{
  "d_model": 96,
  "n_kv_head": 3,
  "head_dim": 32,
  "vocab_size": 7133,
  "norm": "layernorm",
  "tie_embeddings": false,
  "init_std_qkv": 0.0498,
  "optimizer": "adam_atan2",
  "beta1": 0.9,
  "seq_len": 256,
  "doc_mask": true,
  "train_tokens": 130600000
}
Each number is 500 + 40 x the weight over its row's rms, rounded and kept within 0 to 999. Layers, rows and columns count from 0. Numbers have three digits each. The size before them is the row's rms in percent of the matrix's.

# up: layer 2 MLP up, 192x96, rms 0.18, rows 175-191, columns 0-95
# down: layer 2 MLP down (transposed), 192x96, rms 0.141, rows 175-191, columns 0-95
up175 094:463472535509519492492537551513567530491385525533423495476548487482561436444511492497559470483459497533520443508466548515550490487464434482534454495513574472520475539525451503544451507508513563507530471435496445541471474503581545481538471519543394462424473506489556473491517487585500511527
down175 099:501470522517555502419488492505436505424519491445504439492514562523536521529521545486515571534475412519520480499513505510481521511551477407500541486491522516469479487445442539464489443470510516450523543507511537473439577462487499487424610518521522530544458526474561523551469579402527507502
up176 096:541473565561465510559494508478528569480468470406555517486470448513532551517507556544459426446445512486451495541521525552505558525459507440527537454556492481473459597515478518487478476506499460561524510543494525474482424524512480551485445407539479537481470464519517470534493421540497529440
down176 075:552488465463544502492509502484541516474546537520434494411501424518508563492465453490476527440505543539586448469535550462503477536520492513498557517434482469416559519493474511447503502539559495443489443569565434549513513525491455513503588545478440505457529536526503489438485576446515485501
up177 111:449451455505467467542443508491559565480508526499464499509468520482541490493484487562482429487439542515489492564487511541464527475474573507580458479526545509486484498593543482467515489511478541514505485483561434528488426490478524542395473465594518540449504454561467513448531439577513523556
down177 124:448474450496514483462508450478550571451514533537498587549495510498517461408457495544548527478413495457489514472507450455479514497521458525495514592545517526434570518503486525499464437557541428430491583467468493528503444540462486489443487468493514536523524503558500439534496556567482543508
up178 103:581526520483447499484502459553559565509471477451558535484539519474526433527489512521554474496421483477519478502536479497526478562536547491456491466490548500485425507513514465535444537465443490501483450494518502483533497433524578506448536492561448469525444521545518590479568467578391475525
down178 096:535488480474531427513478477500427445479511545474525513523481559449512493523585474561493497509431552548425532516456439484550484443540486438475474503465501559501543519509483495587504525544493495542473493535511509614460469517510502477567539477497499541396559464563467475516494476529435452474
up179 097:468498537483527462583434489469508531548468473427453514560469491436461454504501479549523455522462484530447539534562462411494527462457582524470530467469455542500532506459474604525453458518474558533495499519458452550510500475481524593511478504593520509448487518500513537501536519538437462531
down179 102:411540550508535503468540513512496415504481507474433484464522483534399512509526505460533518428555571532568462467500481506539539488459481539538538563525504498527567514447542451426464566438519476447552534516466523428450477525452527544518496527472412481467547495512531475497536544500535487526
up180 098:556469515530502456529453454454539520531440501473514456492560480433514412500495492508533483478466492579530484568503519494447559494471518474452464542538511551491551548486432536518457525533443542535540520480489561546498538531509538544475489480535373511488395475490445516547528461557474479545
down180 093:425571497484495531523494543534410433454504535489551476546478539546468539483502523468562520499497417505555567487478523491528519486523462426551499480512470514452574396432565509488496539462544482496430521478480468453494551545465522525519488517521460600522514504522491428506512499462535445531
up181 011:551460522452546491514455509540474457476479625526505508484457480525499531509497422536464455468476439515473507543529481527485467463411472516518443539505432409500462542588512524485507517471489470515460515533503550481571526532513550445470610502472515539513483526525509536552458541553422503505
down181 005:553537479551476462522518505550561503536549467555459491545500527498523527519566540517526499521382467476539511499486484497486530514497504512448492529518512574431508555489523474500502488493483562602531460460509456558474471527560462518570443515441572580528576523477534524519534434533522525574
up182 103:474545477530459510450478536572566463465464487455559545480491465492549526573442452520485516509444489502525497583541502524519520579497532518497452549501433572479559528510462537525417443501466490514550486487424553442437510454566489482560517484566491426489481474510545494490477464472449483466
down182 108:516516541486523494468595481468495581475544460527545504485521450504490463469486498560499574456573497562444502517539519445473538481464522488453500536454497539514447572522523510486551513483484440495497533468460483543478474439449398479492449601495501415502504532409505489487533457533538547541
up183 085:471516471513453437494544519524519551543490519577523570526429534461515474483463469521534405500442566506524592500481464465467438485505558513560568564486501475478443527522460479499511498504416478490549434553546562510574485524480528520448464473552440484475505470530472488468539479551462467479
down183 112:500456476522517489508518539477573530486525547517465599486487554495543488505449475479572484513351494505513509473449468527443550517588499487500462513462504528491523532489500440526447457553557505504517470465498507493509558491494543489483537511639496477512493505475501474508540445473399449464
up184 131:502516582486550444528504475448485580617496479487473476459486519463523493556469444532529548471457504456440484536478524527478523491523430519461475552524526544492552540517453436506490476536481522457526462486539471451459476556503579536529562500584500450456496532479484501522498409523425465550
down184 139:553550515503495535453485518434510500471507490512466475471529540554568504492474492452582550431472507474587480543490557435506472515565481501496518535524509556434424495435446480430488512508519463429560470466503519474500499467594554486558550563482469494490480526513529431519461514495410483529
up185 108:552486454426465448468492480502613548490471523496534515499520521436546481499498549546489523533490548482495472478470520478483495512520479496559563563466500497457489578478454500511451479517476605456446471428503537554547461524511539500448526451495396465526487513453474546513577459587504482489
down185 077:466422459497571549555574446515476497539426476499486496485460421493454469518465504496495526506592469541487545576452531456505473488497520493510495480540475555483502495490516515504523495522557484469546494466544464495479567550495511526505543529413456498494514506551484424446502505563635488433
up186 091:415491495553428461525517563523562482498490585479536489573454493538503506512418491544467505515458546495493550462497535511541481564487529495538527471523494435456500438489485566485470457482494457533467481544548558494437528496489504533498406498521573502535459420578472538583522456480508492482
down186 082:507481542434519558500532492459505504497484470537461540514539470495416471579534509474508576464458575474445485485532471441448518475424546465492487545543522541548490538439499498452592513518510489500469499432410547475458519456504529563534489450578488531459476539464522545512531530560443519470
up187 101:534438496532462436518530538538499511525459546498531567546445532489446496523502511483590464464456518536509525433476404482549506527579579549518548469487537516424467478543527507511515526461414484531484494547500542495481530473499485523487495448512514520536527459535435509515559479468388428533
down187 089:440514523474552497498502475542512483462467491477530463486554478486504512506543487437517511542603516473522470523549529515520460519431485513485467548552529467435519581436510531505483495493550436532539505578440461534500487472490509435483466545354524496487530539529523508460522498428570567448
up188 096:503484491474506507517589534569565503541395537517554483474486466515545475508443517588518463503493515575432522474469482501508519506516436455485507550444468529469461541453400503540400554443544569499470484465497548523474499518519503541536442497498447482505526444449500468529506510538499441473
down188 088:458509500469492501562396531501484442428545471544485522485530468493538473526570486446505430481503537466499441530504537487483504452579477548543490468488582513490557479519525515440471493555505446502587479514446485447550483496489529458441559498428515565445475525578519560497512551447496498520
up189 102:509477508409469434436535600564552551496403472528586494531470454522560499478482482483507483505493506516468530442526450455514508493536526469488498520446595491444496584519528506495445505479522522459533494500547534567515477488537490529528527431499480470456482496554605523430492520495487482504
down189 097:454444440558539510482562474457461496515555516545538487530524476510486533495438556522490526542560479536510482464411561472457463405480484486520562530516454541570438461483503491459550571551482515473524510518544490482548500508508464541467509582485509536475500559494406502499481440436577495483
up190 116:511496529509492487597472479490477525572516461496582557600446453450435541567486498504490442546442501525439440554507528450538557477549518512462541455480485484446513476532523538479561507518441476532496510543468474504450472499477516567489445405517531519512498472516468480528521469485415456540
down190 100:488556524511516475400426517540531544433445519504472461452557530559563527510489419497506543525487512463546456529499564480553497517569405443509497469497524495448552520488476502431545555508517487505572421479502573474497506484499515500468497517504490515498530549502577471445491474466527577445
up191 107:532555545533456467491559478507585549500414502464483547464570446540545477505503521523482516477443526508501464487491575485555488506509511518522554466500447496428508517477412514522464497486476456504511506536465606470464460530557546515485504467525510468493396491546482596488534452527421497538
down191 078:488558507483488448466490469461465462546514512528532462489528488488444465523516380545512535481474510455450482470537525516517535536578572493546494499462491535415546513472538483517588494489527548541460520530543496567416499541499459559495534362428516532518504519463481455536506509473485476481